config = dict(
    n_layer=9,
    d_model=128,
    vocab_size=1626,
    activation='swiglu',
    qk_norm=False,
    init_std_qkv=0.0322,
    init_std_up=0.0322,
    optimizer='soap_variant',
    beta2=0.95,
    lr_head=0.0087,
    schedule='cos',
)
Each number is 128 + 32 x the weight over its row's rms, rounded and kept within 0 to 255. Layers, rows and columns count from 0. Numbers have three digits each. The size before them is the row's rms in percent of the matrix's.

# layer 6 MLP up, 320x128, rms 0.22, rows 211-247, columns 0-127
102:104119070111117116148133116143098189161144069126076123184103169132147065164072052094126120135116132136143143094100124114156125073124166105175113057131137101092166101153132131121111120132157121114139134117107125100091063135136134100114119110086203198132137125081091136127081114090144090148150174124117071096095139156148090165163072170171110146191198150102094093160115110117079136174127
093:163095108127095166141069183129108101192160166116093208095093129074091161114158151096124193199125115137110085075108143099125131159077122145124168130145102057106153122127133106189177136154178167141167149138102123169059109072152156140143105155081113120100190105118126117172109093127151151105117114112139096136156115173168157119135117207160135116172164133091123153108156158097119128104100
100:153068158098176184059109157117106109065114139149103149085158092114172129145149088109194144114101061128140140097137117100104132108090135101128095107127123133141146144119131085145173130120112141089133159159204100140080111096155126170206109103158147085190104088121145129119094177130166111134072167145099121135129150100132138083080110132139130128171079080175185078109120137102096173210130
107:141145143192117096093122098126167116138131108142126128134123126102124100189107108083144144118108178150164086112147090126108136116148111093134184148109114113155156103158096091112128144068077141107121145141054058094159099125142093148168136152044094150178056113120201138186120081110116095127134154199102132124127084140125188060134093147157111103100088148109109050141134137187127125163084
103:108100151102159112134156136124078112145145141124190122159124129192157156134179144133126072142137126122147183155148135133138081125156152152107157171144100140101156072164109140138136095170120126177184140153140095096202099083100115158188076130137113097152115154152110217107126166138129108110110116153181165089097140053188125135065137174098093141113151122182096163206139088112115090127075
130:193093130142177121125070163082151112154101137177065098120096089099090171157080125139126148105149152150110163105132123124161077152094161150099149105094133130114133147121160167110163127161185082093169164115076138163091120129198121116147175101135142112067108022107094107120190129172133150119115112135077170151123144127112124148105120210115076122125164163163124143136125166144188128175117
095:133118117164161078115096103048140122180166145171118138145104083163115125105166162128163115133140125097094196102112119072165101124131148139124119116179063071124096142070100109072149127140132102113158086172135113151156095135093146134108106098098192115170077105139085134126116167086147133074144123179131146036140121116079109151138149109130112170091089159207135149114145136132180096059139
108:138089082073113168105156191151084126081109076122088127147080126119119112110130105123125164073059126137108085128121099117070082121108119169097147151124139141134058151139169125121108137161073094148102079147070116099183105104072204131113122116130172151107151176129086117146126192104144139138175119153157141109087146127189096144088110112127158156109173129099190165135167067126121191151110
101:131121162089097114107121128132135105210103093078098118147113177131130171095149130155110114114102084103115180151100117116200091144116146123131173075198098105146158192114139120139129125178154186108110132203171128116186144098116157096096154075084132128165071171122177165101153115160216124103139150137089082168123134109142105133122195125105169100133135158154093134174143094103158091153149
094:182126143061154136129062093129078133138101052072095137116085157144126167152156139120130144111052146141099050162149098155100174134123120130142128135139063059145171109128195175143067133140076154140143100142168093168084124124114167145165115152115073101139190137153182147152138140155159088138114128098157147103135139163105139101144138183115142123168129137167179099141128070177123116139094
109:183107141178120100076102046086108119132124158127082117128164129103096147149095082125189147126115122114125174189181079099093099115087212106151144110121088133157137134113112114193115107109130111186166103166111162149157134121134184099090127155105096106190151142126117159154102150133070129173125088143094164157102146169098095174129148205137149135127153120189178101146158134138101172167158
105:107185209136110138118125107135107148138105114103056119145061098113089125131157090152110099089092165162148135140139052142116156138155067098144139134106127130124141128129110117150115057102218167140136151168122064094083125109211089099138104102134104153133149162114101147121113108107088099090143144119115131136040166181165137114141121098185136104173107068096173107172125138106108087091120
102:130113144141131158126161225101111171135174101073136142113094141176104148092100109110202190131149143164184101175149130139112159082135119094128090079117138125105098180135119060153088129131176108115141097152061176138105140177107149157109123104139090145121045133142137124162172117212126155130161106103125134097152122208101193117104130186133155177140131140121131121111109174156110122102136
104:144155145166132120117174167180135125082121134153139151077155115115138128165155108141149123114133115116096099159142116159137083155094146120117072131142141044139125111177092133170127133078123158163118121111102089076175187173139103138045150176079139081164143146152088165138120137140071118142110178139147115165127171119138144228099105103147074168098146097121149155153052179108071119105182
108:160132091147109118155109059109118144134113123119118125117160067186139101087084103143071139160133124119099142134132098112145180127099097112153069130163129120110155154127165146156127078110097101149121087134200109108105139178142162137063188178149124149187141068147172092098160131148099165085122135152094158092083140008121107179147092135126115126155091138127160050099125117089080127117144
097:111182055166123140100080141115143123124098117110141178126127138099107099115096143157116096105138182119124132085083113161173156125023133142108116108136082106087164102130093063075113155149071136156114146182087092136096100113142181139078175129100118127101164120172149117141140130082087139110145123095117146139092170145087108102048132095119140073201171123166131105150061107140116086120084
101:157162130098092162135118072158101134176139139118077138078130138233147116177115114176154114099152116137175110127153089100088143185146116157119170080151082154101097082073123127100134125135151144195124123106120176162118083124116155111102116136149140144112160098137042139125119063103094140117136185093106152168088160082124082132108146097110109099156116084114126090111117096125160125142020
095:062054110137142133178104131151137108159186088111125104177158151127137120118127065134147087148171158092130143143186153158184085136124128136103148111128088166126127128200093100148138125161111119159196139146174073164131100092149098098103160103106124146164219128073058146141137161118073086173136108169099085118063133119114187115133126116072135133166137109112142120140118118169095178127102
099:139135114197106162136115114149177064123103139113117126137139119110191138119155057087065071129148123168096089140130145141160167122154139112122076117121137091092115112174144173114189113157167076135221139142097122116138161133086110063175181165106093126196070157145159142114152068144121129189126122147139129148166115115158179126091138128096135078074110076129139126105132116151065149119150
102:113134092122130151076093123094081129127101080146062129092041109163092137193164138183147156154125121049118102129117176092090083166074109111162119098128109137094126151141122155160119191176083139126157151158136096113119148132112024123182172164118132100092128165134116109109134110154123101121115169136147128182149105122069141077151149114157179089112127183166132078156160139160132122164123
112:140168088157108090176214120152107140124148119140132194160156127159109111086059076158125180111159128114164098172151182118125094124179128096130161124151197146112115099109106099055100155141154178140131079097149118086151107128174168172109085150118101144096170114173157133142129181144123137145131079134109105126147095114110153103092067111208107049124102147084119142123166101118176114141130
100:071154121101103177171130124150127108088107113111188154081131108114152188102137156144182101117131169150084128057110150135163124154133142129102097123133204170103111096145129168147138098145196137122124105150104145082043146132151079084075161109149114097142055121080115168106097129185123072099148178169134067134153126101134063113126146158158136185108114125127132121110176139130060142097114
100:126128124133169129116188136149154170126146145084119104173113114112077166173084121115085111124154097176155132157154167139062116195093095167127173116117068127188179121102064154082145103139120139074168126146125134110124092112094133156101107114077143198152185195104134163108113137100128095117167104127175096146074141116146125041141137112122102167115146077123075143179119070099149117119159
107:084153096108157134151160058128099140129135150149141083133112110128128108128102166122092118119084124102074114077078113106092181094153129105167111163194133168118151148103132168103158122113130157092123114128106119085105137156112101086096089187090111118151119088125100140195182155089158104120117162144112098174165169121070144125120043168143121210021098144102169159140157122093139165104146
096:130121189126102131064147125065089125127149112134129100080139171134111125089109079141110141135184163171135077086104141164109175174079142097138147079113157153132153143162103129131074132116124113086131150100083144135150139075100119120152144123109164133092125100237133150104123109108164133128132121181129157135108088162161205112224133087162097114135123108153173153098146190125120076090062
103:099134147161154110128131204182145111175085122141108092122165083148137117087136091089090147149061121127169205126175115148148096153122168080189113117082181180071126130147134120143151204124111093140153118106138140153142115112181135127159087111140098132082101121128102185139060135141164159087124055139100134100132138084126147184145110158154120182118124152065155094184105127107138129175154
090:104142111136102104124089081102116108092174088091156145091053141124074121123095164122085087123146146092138073124150105153023116132162131167139153205109109156151162068117079080077151172087130071099135125125174128119069090158146070111109067084127077069099102164118116133124125149141106088119165143115138094102158137114077090110093127127094142118123167136110072097154146152128105128116138
098:144079141165151183185078173152149187106169180092111161140147078107104157131119118142125123114180100061122166170106164156100106101189110159119114084106127102115080131053090146150170115183129132145066088099108170159106156136089199172119104129134187113108156084133140114097156117136116139165152059104206110134135150107140088106112156136131120113138098162086125140135146151115166187134151
101:107196173117078181091154146107151159163149149152127118179122092048085164129163139162090082156098130209170119150145103140175111149123118136129116088107140163139134127172120120094125153123144121124113136196136106150103093150161078143119161142107150142037135100078158120121117110127159170191142132044142116134156124131145176176164145137115113160109147163055146112183094165093134159086159
108:146147151153123102050144078113113085146137122159189186139051098127132154109083180099065118101131110177144110155100107142114093108121175126142136101090173150144093097108139085127105099104142113122084116153163140109104146162121110169172182161083063133080162071116122111108133116148150093181175162123144125095133111110161176057101140065063120094094143097145099198156130116130145126122088
093:145184189187173149143106109078119121140091136120111129082163169095130151146132118145103120133126083121115107118147148149061156164085128104138127098098171125117117114099102143074094126145157103140124128126229132118124109137135137139095127119130186086113116100177124151196101097148089118146094089113145167129163087088122150144122186172041081163191189125176089164145069072153078120132120
110:094093126142125159110124142153137129127181073088119107163099158110190152085133155144131183163174080142119133131122122144232147168166218130070103130137110103127097149171081082107120135086147085168122125124092142137142135183059100114104104108103085122108146192155152172101156127163154092143126103132150178085137073152125151156135122184160153089154128086073109124145079125124086128115177
099:181131104075102169090160095134133151219110207110098125093073132123158092103125161168125193168113122163119115133083098155162124099062145099102209142145117124197121099166056160085161187090169126104121159102125131112110175173129124140120127148165147112141097141167139163130134121151073134115128149175160141199185168121112125129120157144104143138128081154131142166093174141117160118123117
092:101118118189113112170154140079160158100118115130080121131144113082150074078103161102117099110107101126170156170138183061143129115113098191107125133162165162111129117151075146156176125158159148190139108068092140163163116125190098067120152157127142081134097120120079117143153184115110166138151132147141178102083167110148128121132085189082069154162131096190205141101141113104118104127173
121:170096135109133087194176149144149127171100136067044120142184119137138118113188141169134185118153113166128141119088165111146155121134112161151150112148151178094146074129143118185137103113139119138122127158128120145137129172151146219122143095092164120141144156190099090129147156165128127140126154065136079137101144188177083137093152185143135145187162103108201075126128154141088107110062
105:089146162073139101137138108137053141134162121108157195161135127104099153060114151088125120142107124119084152149179117166158142127121101194127106155080131132140112149135188120169078118130152152131170159071103125128163085072126156103122055219186104095107143086132081098189117160151118189128149135073092133086158140183135116139122135086147125123124077101148140112101107181078154143114136
106:111109121102117106104122111059086098064114145060162053161168133166136144162147117109101158120132148142158143096142123094123096106158123132163080165181115129123072149108129140177145136072158120144115098132111195138174151117086144118112125101146188082154147166187097153039138115147135142142143137156082140176085094158193162153098065154135142170079159101124118135170149153124148187111172
# layer 6 MLP down (transposed), 320x128, rms 0.221, rows 211-246, columns 0-127
103:096143180122135146143178116146116156194152154086062116106169138130152103125172166108152154101188065156106163125078111123138167116131119081213107094208139124119106101182114140150135127140161150116169116130144111123141127085138144126061108179114110149129142145124121131100148136188154171149126129147078067052120111164143050094104151166151170159077194131069112128156134118150095112134131
094:114154129217033132118164117112109174101143138135124125134112131142164096062197114137112173084148105151096173080125166132103147157120135159153093145110156177186108190165138114167097141115128108141106162109154161126083123142101106134146117182084104108130144114185164132071114151186145199122072149113148117153084192096115082116172168118142133124088071100137090116131106102135089132084106
101:129175197119140110144112098087175105185159084155128180176136149172119115120090167137125153139164131093087163111143222128099066149111124137168192137152178099148133166120114170096154135206191110157155097150103112146087110129145172112116091154114099133125076148183138151079103159175117154123131111180094145150067103125073057146133139108099091123142174114131102145152143135092145139101133
103:173117164146103139145145167113143129113116108155083119150109140135096163098114130127202099130123126175097138131147213056098140144095153083088173079141129118104131153124126128113109151128116147128088162155135162107147103132079156132103146106162095090185129218134142091181180110150160141131103145180111132104060139079143169109135098097098183070089156077086176107133108072180196096131140
102:131117124087144167165160077114123118099103164089123099105192147121116145099119194186146170105114148121093136152156144144038143133130115109129122152101181124094140103080116113114157141125176085158110134192077134069145099138179174133098110124153131133109117224144116114097127167169099136165210148123105139114095089124128109139098085080080123188155098174139150147101116114094114153192070
094:118163098113129096131108144107148105137141118141128125131110168099129211134127128140130181111165138134085116113135097105125106158127116151083087120114105151123140109147142154197137126131187137126108127127123124190164121126131114145109138160117150093152109000108139165105140156152120137111109116146086140102136253143138117115115113166084077122153150132121109067094119109133097120134120
102:126167201189137120171167097165155118164139135134110177154119147179146138140126122147140128127118187131125122173120192132135163116161168125123090113106114110153079157110134161162142189109078131141184126114133129117172142176174120101139116073104161100105093134214154109158105178037118157153096167066069130142154147102039132141147172093133112140116078139164153132094153129147087167132121
101:160114122147121110082180146142116160164075094090169112143109106121170147098147140113167080088141088115120097151156154152132120176161133123151082100040108116170126106057179109154110125115164112160123141084077118071151160146129168167136101127071127111160074187164102174150099115114086160114168090145129149154074101148078164125162167132070138146167178108092112132055170108151124119164165
105:143169135077090182089069142182147162121157119115202096132168131104134177133144102089158110162091099120132152136077146191076084118149118066153080102136159146143094104078098166134136192109114139130113092136153110115144166099168069079102109126104158153112130114118143216063141108138125124138158117151126137117090113206181091062097156155162102150169116130132159124145095137123150138089163
095:167127155133201157210098135128142128108185151136155118197158154095157198139124172159075128160108144126103147155063095154165156139163101133146126150138089120060168148150156106113144156112144161106099119176104076108049134115149134102155121072128133132124075078104114155128163112100151120111128125134159118150145055126133106140095145171183146143155149099125134160122070157065171122083197
101:132138141143097139101136170082094154083139166146179230131109188116125115137128125142164167137136087147099124136162140106060132136126166131126080122092157108171139092137105111141078163138090091175120058094113155184174187103090137175176102155156113163111099114149154120119201129176150112078103119114113162154105130141098099185164139090057136136179063127069129114129132162127135165145133
110:133129146058183145165142161095144144151158124138168172180166112139112151182172108098100115116134152091108145135189105123133102135120135125148164065067090120108106141182161093171148144122142110089130159137135124134109151164136136095100110134067155165114126041173093205152131167129092150097166180100084129080071125168082092109148136124132167177117149124083148077141184167148074135127090
095:134121154161102084128135108106159076167144089149117146125110164151103099151098135156098108188125137116074152116146156142150172193095174077155109112103086160093153168139120129102099149170051092137139127097124117098201088116104132174179070126133141184113093209068116153105199160112136118143157113079122109151115075099050059130146138127078085130102103126101143130153143084125134141119124
095:109160115119199117151117086155143171152168118151136079117137152145080153143138118092146084094172176177170204174133156114134153180133133142133126155125144105218107106144129116127136138077141148137055094136178126138170133126151172134193120150143140146109159172116140145173119121063118216147098101118183111113127111141133178123073115147113167169128194127169165088107088110090125128188130
102:154110155119101168105107142165105159134076135112069113098120099084150124086144113144143081146141145114125092213099134183175132069172173133109093076099111088181154081101128094095128124092073165115161083125091118110121100114202108081119130114110171188124078121145068120131136118150086149138116145108132162182072145131177130079175153120138122204131069137145085117118136138158094111166160
097:111149063180122150170129086155089157130154119141144106072155078112172099177157138048081150128134169113134147114077106134116082116145151122116105116146075101163118146108098104166166113177122073198099151137161125118136160133167167120138139129140166182171115178098114108088178157057094142132099085125158101090171136123104127081077117167121157103142126130150134116132188174043084141158127
102:172136148117151135124146120101107167157149136116129112167056092122106130110120174140133113123115126081097140200146183137089139083151109140148097138131117072079082126133137172069169179131143112121098104075128110111138130141090152100093112115169054123071105150143078080123150156143134041138125155140071171130081161192083181097132179103129089084122111172125073101108094135147197134099142
101:169083134087142131146160167121111092107112111133123125144108209192159102137122075121086109126164092159140139078151100095081145121089130139136149166156171103114095146108090104136133118129134150087122127154105130134099126171155102148096088133175137138201135102134148100096116142130170103202106176030149130091136160166114196165103213146168169143095162147111194098110145128151138118090193
100:129159113136187120088132116075174100145155137080159112124125076133132085124099132101096095121083140153137132079162093140145156111143133114166131093078133056193081095099080098058120131166135121124137170109126134114108121136137148157198056133089057135121098085135121115061117169096109109157108160120116085169064157126173083088084088151141131074127125152161183114087105074146117164133151
102:154112142174087114156116094118147063145083127134173117239112165087154116121134115191122081159132174151129123139097098074077141152154089156085094081083111144101141156084117083133159140111101168159135108139161119102146147158136139129137109108162170080118146154117121178094090105121168146148137116106190078093151005126156144118121143149109075105176126110125137137118101131103117199122125
101:141102117113087112138097087143140133130173086095104163197157103107177151144090122135059153141134103077117144140098169140101136161112185108128156137125138101065098101147174079147123090135129101076115110115130118101045125043173101137173097057161175151139169145133190131098120172126140122054093069090086096114155105156107119190138095115136144103109141085116130157172152145100130153109158
098:138134121122102144169167194135172150138177099096111124081130158109123199106132064152134146149098135137137171116128150130137131214179140151147190175101088168113184088133098106147182155087123111120070139104147148151147096079107145126140115119205127106090098075141130132199118110135107091083165122181129098135179104149175163168143116099131133149089121103099157170177130094162092135189161
097:113138167132133135143121152133140096125057112170124165104171149163125140085073145114150075103121129080144200164102187174115192133131105130221080116100162105137099141047070103074070186136106092136093150081131125157136139123133162106119170127175097120125154192134156133124156109146116147090162139177148134102176109098123169125163113122138097111126129164152174125083110186148138136193117
103:130089078195132100178082160176106051148135152168204130086088112090175151150111126203132144161126108158140124131117114128144122169161159157189093000163136131136109153112099115127153138127153150110142125103156132134067132130061124111156105159184086089134113105173103119126104160103131143144118115111168160162099128116102150145157132108157133107168134127111114104145072136092150190139131
098:065147163110168191137110150090126120135154128081169032124096143146126125099119059185134097126080164022108122130092162119149107116127093141121115124119148081149164109171176155152134166141156109153112115133147104127124070130068150131163176123143155081167143177134123189083127127146113125091113163133147138052123190126098120109123087108154191103140103077124185147130126106083112148127131
099:109112101173123113142170116124102125143068125166085165117067129092145158147142195142117145126159097143140100103160108127176172111144177131102124170088121099058131122154096133166167165114126140167180122148140063096131072105158154074128081081148112125145127049105128105127106178131185122141100117128090099129125154139195126187156114174081123142116082125060203092135149093091151132082170
087:122118119150125116138150122135149063181101190162114109145162148140115116105161136135096155142111124111116098105134104068122130104074149137064131145204150101156136132085202096195078084140149141100124115129152115110143142139155130135190192111102193144104114120120112105076134102137134182078114115150099125132074154177057185093122134145167130171198124227172139107117140091145153137158148
102:063117133136088128146125179135180095070121179107152157144100188162125117130181130124107088127061070117173108081092086119153130144200118098149163128110170127150085170157149144136193154123126122113102167105173107145157125129076095119111109121093187129113108161149148193159101113127116122091119126133150095107170141115160124116119068119068068157135120076155159119171185083078103086170155
099:145061138136110111143107125198119097148056101091096120114201131163147097079162103178133128164102117114091095060088121129067089213181143134154101145085103143132129137134143104088105127133133153109146121120152096078161163173196143124137044108167115102170118069111100141151157143140153133125110141126125122107105150107111072127127109156159110121208092135146088151119125124122129058147068
115:141099162166155153099144171162080183071150153161154122128149156128151091134129153087091085135180119124096151144097111189095146112153180121063175145163169095139145154133101106190084143111112140083104139108157104131122160100138141097105139095116075176074124199177148110173126100120090134129148157158158088152149057193093109092107145077147149185120120060148102160103124093161133136084111
093:135142084116110116179130128124162114075124103139202136170186115123072171150077125182096131159152103113148090124069133140120064095094113119105151125109135114193068113087174157090109130167096133134154139158099126088154088176168123123092168115147147067077148106124139116132100152123109143204100162089166066119124137082175132129118158090128115156107145206144190145151108102113182128125082
106:134125128173105102128136161159104152033172107116185110142091054119152124108156159106113124124089145195107115103123172097145100130178126086148121141096154125150164116083130109129161095095127116158171126110123099084134145140100133143105153051158124139099115076153091070106128062121148126154138062101089184203127075147103095122130163102075178108103120109071123112132186138126164108110194
101:101117151080140135128113137133155151127155155142095163171161211164132183104099153106104176104152192148107151158186111123139096126139140132164152104186150120123171145107163112062070083164117140131178118092148113142074070139113117077128192132116141113128160141128105170120150152100143119180119104165111132226106118142172106086125098171148223112164151150102161123142112153114065123170116
087:084219107146154056104147125098136113139097108143136145121133117149057136137088144109124141128187127161108149065174162116047148164092125137131133152103133151188089122159179093111141143144107117152123165113069117145113137140124094142095154063143126094089127082137194131043100089156191133127097077111078125178148166174142103147144156116139161179106173135138094137131142077091116094126121
120:088134168104134075153136106140126176180139172120135146154111163042164085123129148140167139172123183114177142114112085130115139127121096137123117149171118118108063113183158098149167137080164095168133103133118153144083151116084145175131123166101126136154132121145076095116115098158121219102099125061153077102141116150128068149199147143159154179119128119101126197080118157117063187137101
100:118126129141143126155161099157104140065138116111197130134108123094191110123144114146125072135132111105157125142147101139147080116087119109128133177157122129085132091092093146232144108135118140090140145046140067138135141154131116191134116115125172141139116082153127163202062144152116135118103126094134126139137177144204222160098150108140096125083131141180135068055099142119113153069149
# layer 6 MLP gate, 320x128, rms 0.229, rows 212-247, columns 0-127
093:106106136137087158128145186130124164110114142144114144174145177108182087083125167088129073157092115106096099111074106090112116182128080149116049161094114162072125056084119157119122117093091110166119146177085143175103109119092118104175084125126145155057199170107219134129139111058128148185067131135095137134097112130169154108139126113164165114137115121154153136144090157132119131118114
104:110120171119138123117156148117110162186106129112103186124149132118179165202135156098138078155106133125155078124188090115108113098170104148161205157151144144113125114107144173090141188127168141174087161091087217090119171121068168129110146116178082168043158131095133117101096170160148136130083130102150104154121090149116129154099147102128149157172109157179097140177175137098117092115119
100:090149112134095125129139168069167105068089160135053131175105131145124099156158129131182092131071103137152114136152124176089145138123163096102158197120148120152139160120139049117149163119125111151166141132066128108050193108137113123152159112135113093134168102135145154181126182115162084195151144088158126123159056090172154148153119152117098088115149138066122092113069114189152120147124
096:109122080135106080175146190143093174123112137131131200174124123086165091135157150085167076147139134155194098162134143077143155136167072101115189080104148115137106107110146176162135141131064128164117108108103115180122135180081162069145124136142120059190148148125142156178115115150113087156142140131101140092135121164108155090096167205130139096090055143125129108132139170106124113124188
117:078149158096129126149162144151154147095112137085165160129127174172162043109202064096081071157105129098071106104136166119139125113144144107183153142132161135144141132141071101146067089119151083107075182115123146103154125163087117123111113202161116129098138162073170114167143121118113112182160113118215108125099088109116167134101158103168186133158107145136126145137181121155094142083132
097:162128113126144066124072136137111129120149101093132176150027145160121101144105109137100076129126075180110189071094114107125127081167150145160194134156112128148118136131102105118107144052121135085121090215112172126117126128147124124079107152167221136177105159134128147057105182124133143125179094127052109156105109159085125143126149116137124155145111102095093150133120129114160067111137
104:176162056042114146098159166184118118113111091108048143080152116125112157117122090098137101140096104132177111144155151150103124160151119162157118164139104135155073092114078122112107131125120128160119045119167120065191148119137117119178139143111120151148116083133113170098052243149081139146128107119146132160161107107079159113156142112118122096090130138117129127059122155135136080118097
105:163156099127080135163180096141168144159113128098052125039142129142141126153141135173133146051146096121148111157115139113071145146142164099082143130105061120082103137140126075145173141129109085094144131128126094168107134153120076105085208096187137158142147108090249153185073142099128089164149125171138138141134159127106132124096150111123109116139105129070106133116138157091113170127123
108:115113113115178194147116147159094100109146198137163035154151127178137181075133123172124103156084124078159126124093122147080135138093119191142087135184139105146090157119161134140083122090169113118097143126230187119148170098121181158176113127157139141149118109095112165148119125127107115105114115159133137142097121061147102163067134135163096149183147119138125141128141159078053137157104
104:166138138144099134140130196114140162119140148096106154165126103150130166136175100104107157118095068136132159131150124186198129146164122115129110103155188138133128054084160135173115120181085148143140166159090098122118112090141124154121075135153120132108152087099178117188118127208135122075120185075119115164057129118123091124123111062120133090120161164117176107101129216128130192071106
101:127178074132107159143161131134115134094139147106134093162171139145100120114191141129172108119120118101143124167101129113147176209108018157124064143136152121146134105054105154047119169158095089162083122135117122111122128097105146089082177064093137143145200147066117155157102132143133131082157156141136184057146184162135124130113124124167111091158122130094079118154093123140100107122144
097:163171125116110170153156088082159136085086139121126156100146112190153187081186077154165135094107094135181128156094127060135180146170118133094162167142092127146129112082109092111169134150115129074118186119053149145074109131113150141095069060111114105174168136099134137119093107186084104115184142113114124114121119165167168094134150131113141159172077109105130149120086185127124077139161
103:074138181148075090092171154150156095118075104175127133163134092047166172108124089158051142149114092127110106085117177169130161131168139063165150121122127179146155131123140116155094160192085121089215155124074113098069068138149112123106161113079170134159081126078127118097142076154106101116155134164102121131141084114118090120127134147133108094146084152141085124133133109172140113104108
105:084103131187144133187127068133093137156135159098124147167136127077091128093091154143083125219071099128145118142119155133115133095107105141123173141130089170141110146132101154218088165088092093063161118127187056104107119075138160111107087168138177170148116114104148163128154116107125143124108103201119120107138128071109074074102114164152118142119133148161118175153120128143134116053150
108:127089158040146093164138168147141132143120137120097082100136115104128084116129191108142146165138173168118066117161141148144132130143107166159193105047121107146134136126147139160062121100142116135157150128146127130133155156107135126175177209091155141058141120120133100118109133174129134140133126082083166089113041147099131116055127147169157084119083141123159048097132100146155153057136
098:139090093120103069181115100100122125090127163151130073140175125152172119118152170127142162183089141071188098126132084138100005111097154199138149140172113142144192114120134131187108122126081116174086120146161119139063113121116144113099138156161167132160114081148097136163121141097134146112136125105132195111105151094191168104073135108145153162135174114133146114099111155108140080091081
098:085095145126203148016126179154083149079129124114112125090127180139107140132136118099069086125109149098166135122117107171166134178105058120168095094131167105136171154101177105124160104136177108169096126158060162174108143102145133111158124107100118198104126090109180096104098172155208101123157143103125163073102155182134132097109157103120100128106114139138140141132132163140154080115138
094:109125157119142066157118139175099141081085118149150151174126172098112203122205048096177107117143140195155161140105080110124124122118094135099157149113129136107093131145167131145205130106144137108094059139051146130113143097138146135163092145152107103085093140152179180141168143096107074163160145071134100087085106149128109177118068115145124117193144115179120087140148146156155133109134
106:113094125122070082102120214109135135130084145076066093094118099127151111086150156117128127158161045145165145170163161133128117131133171123118131068128127121123094127121089172101061092141091146086077129154112104104122076120112160107100178144137077155119193149110105107087128145046120116112144093212156167197161147167134144127127120114144097190134153120137164090119139116120095120081095
105:094114156188111123112159126105168120147116139140083102112155132087116095141166074070112174137114161097185126098183099104124162121154095114128122141142073157119061144187095132123066209135148147126097128122102136119132094141095178149108135138137104129093108161111117202201085131084165109199153105188131125134157159139130180049110113120111140120130088152093168103112117158166158061114097
098:133137153165076124097111111051130055161133153039109111093140118098164155173124084153114141139116099211141149097122170150209151097166131109099124136141062112148130139182128091115144099143109113137112118109103128114081171149124143192102142136120058129158134054174144133106130140135133118171139157170180160134168134167107096123175099115081150119140130153090163156138145196150077109125087
098:137075118083090155138174149160184123137099157131060137170131136139105129078179132131082147137070104075148125129157158120105086133083148067151120139111195103176141110181111184193105104173091094134147090161143126149143084119104123144120098155154129141092143159130106188150186103112159122173168127138169124150131096128166129094118093061066191161100139093151101127143215103126116132125139
106:057110093167180148094105143083099126050154169076104139166134146137134112153133139120134087183203084090099158109118111191117114163139173101148117114124146179124136188084109118139058060105167115117144178085128184129096131105144105142134173104111103091196118097171136111118136180158117096153171142154136090127147103125126148160108120125113148160105110070140176103060137080165118112128102
101:095083110111163213127116147104100159098164219099122104147131205118128138146156139112103160114136106133155154141119100092144112108094161143129155124141077171127138097097114202169078159174117140094081105110141093174102126156056088119074119118167118114123159147079096200083153132125126107130074138171119159089108054136176111142062099097127136138138140134139157164172124108076123083123140
104:133104137152119139137138105128169104151105125127090179090142091134182115150068150110146096143108182160137115132104141139135156088129137152108170161146149111112091096046088233103122096102104097192135155090114196175090128101113148108080120147188125152147176084134150105128118087159093157110088108120124201107121198043150166133112134166143130115118111159174152126101149058144136129091124
091:148110074090087156169147087103148158102108143109164098107169125153161055161095180097123123191157133175136153084071118102133166154156147106155139158188091093152125109192100163146124162182117109139140114120068158093173159137159138110161173103160180158127137083113114081144124110114117158059094112165138095085118126162108120148139104120153149159151042164144094120160135202135109141152083
098:109181131154099136132115105103158074088159162147080148082138125089160102115137150115133100146121137146105161069090115171070127090098113161207124104105113120143093154130123057182141134118077156130079152162159144138129147092148129141121081069101088151111147056101130115102144098130108105059146117096111129063134119097114162115136180135203089090087070127112155067171142130157129168104067
101:107102190093147126125114149175181163145162092114134139192155124197101134150138135056131138180075135111170100112089123142058107148085114119153114180192166087086133165107111155151103107143134165116137103162101094115099119169153152104120126174151164184136098142123167130065131138155111138132125173153124077140137151124132179166124159151148124188094118124113126162130231180125057110159126
108:134122168096105083142140130113136091146127072122139134129078109112139123161151114058123116155150065180118099125053119127100046113174110135150192181125123129106101109091118086152130139037137154131079148103147122128066141113165116109092113203140147199139132071123115100099152139127142129181074106131148159101181135120087187124116153131131137135167093108081132186193116166162141114121160
098:140146148114156091169137124132100140100094188090110093152183118123096103176119086112194112142088165116110091124068119218132202075118173062112152115136185128064094141110121121151130173116127138129102151094141116157120101163091107093148099113134118120080222127155110159136115139230194152144105146100127153145150129150119179160087126131162119160127154147154093102117135111159129108085143
104:125154122089163161132172130095167144210071158107163132109112140107138113176131120099180110142119133053116106156088114148136165174173136142117192136127138133118147194109143201117118170088096070075116119122110123127126135119148065151096096147105168106120167159139167131151137110170089093190151101163133088110114071080122093127180120106109093035136152153137157137092123136166150081074117
095:104121121174165105118163159090121127104131110042131099181131101110183136171134132084100171150201196129110134109099086167128127161177126115176090160133116186103192090193077151135120115146140110152145126127155078114118083119122118134162086116098178160124069147114198145133141100070074095150153131122100119122158121118182104182091124162124163056141145138094135131113100117128061136145144
091:117058155100222113114172104174176092119086146112187181136162130107140115132185154089066140136115155132147131122142138152150099113134134120193097054107155176028154157148102147162110086192115133148133125145177120127110113100128185093194136177141136120111135159102115103152080179085110110134106114190116152082109142126156134125114135115108124129159136128103127163080088094145081155101128
111:104099149149078120109194087174136069109121121141121103184110154071156130140136149176119110082142114114173094084152141117091220164108167114104104118121123108161105090163166165171122081105160064114152117146173113172160129104159174145053092106108097121153164076147135102156105061165111107101097067122161093109093110146135100145068144125192138147146138163098147128111125134164141171085116
098:148093063127129187110158053162170138099077119113119055188097198190106119153116086149156122117065129145116165100065175151104141159121163138160086173071140116108142125125147169130059097129090149156111098174122084149140173152136101145120126148152063125170156130147128169116134129179117092116145081164154119171133153110156117092069116139180112124098100087102115164124155110092109134102112
099:189067131113118125065154123125104175144112137149149167069081112096097119186096138173128103124076115091138147124117082105080118132146165170103146078164145144145076136150113171175087098139116128138157125156159093148150082126112114104128145121208185116073126110086196105154152081137128077134089087150116124144185096133073127145095138158086180139175076128099157174184122122131102111094091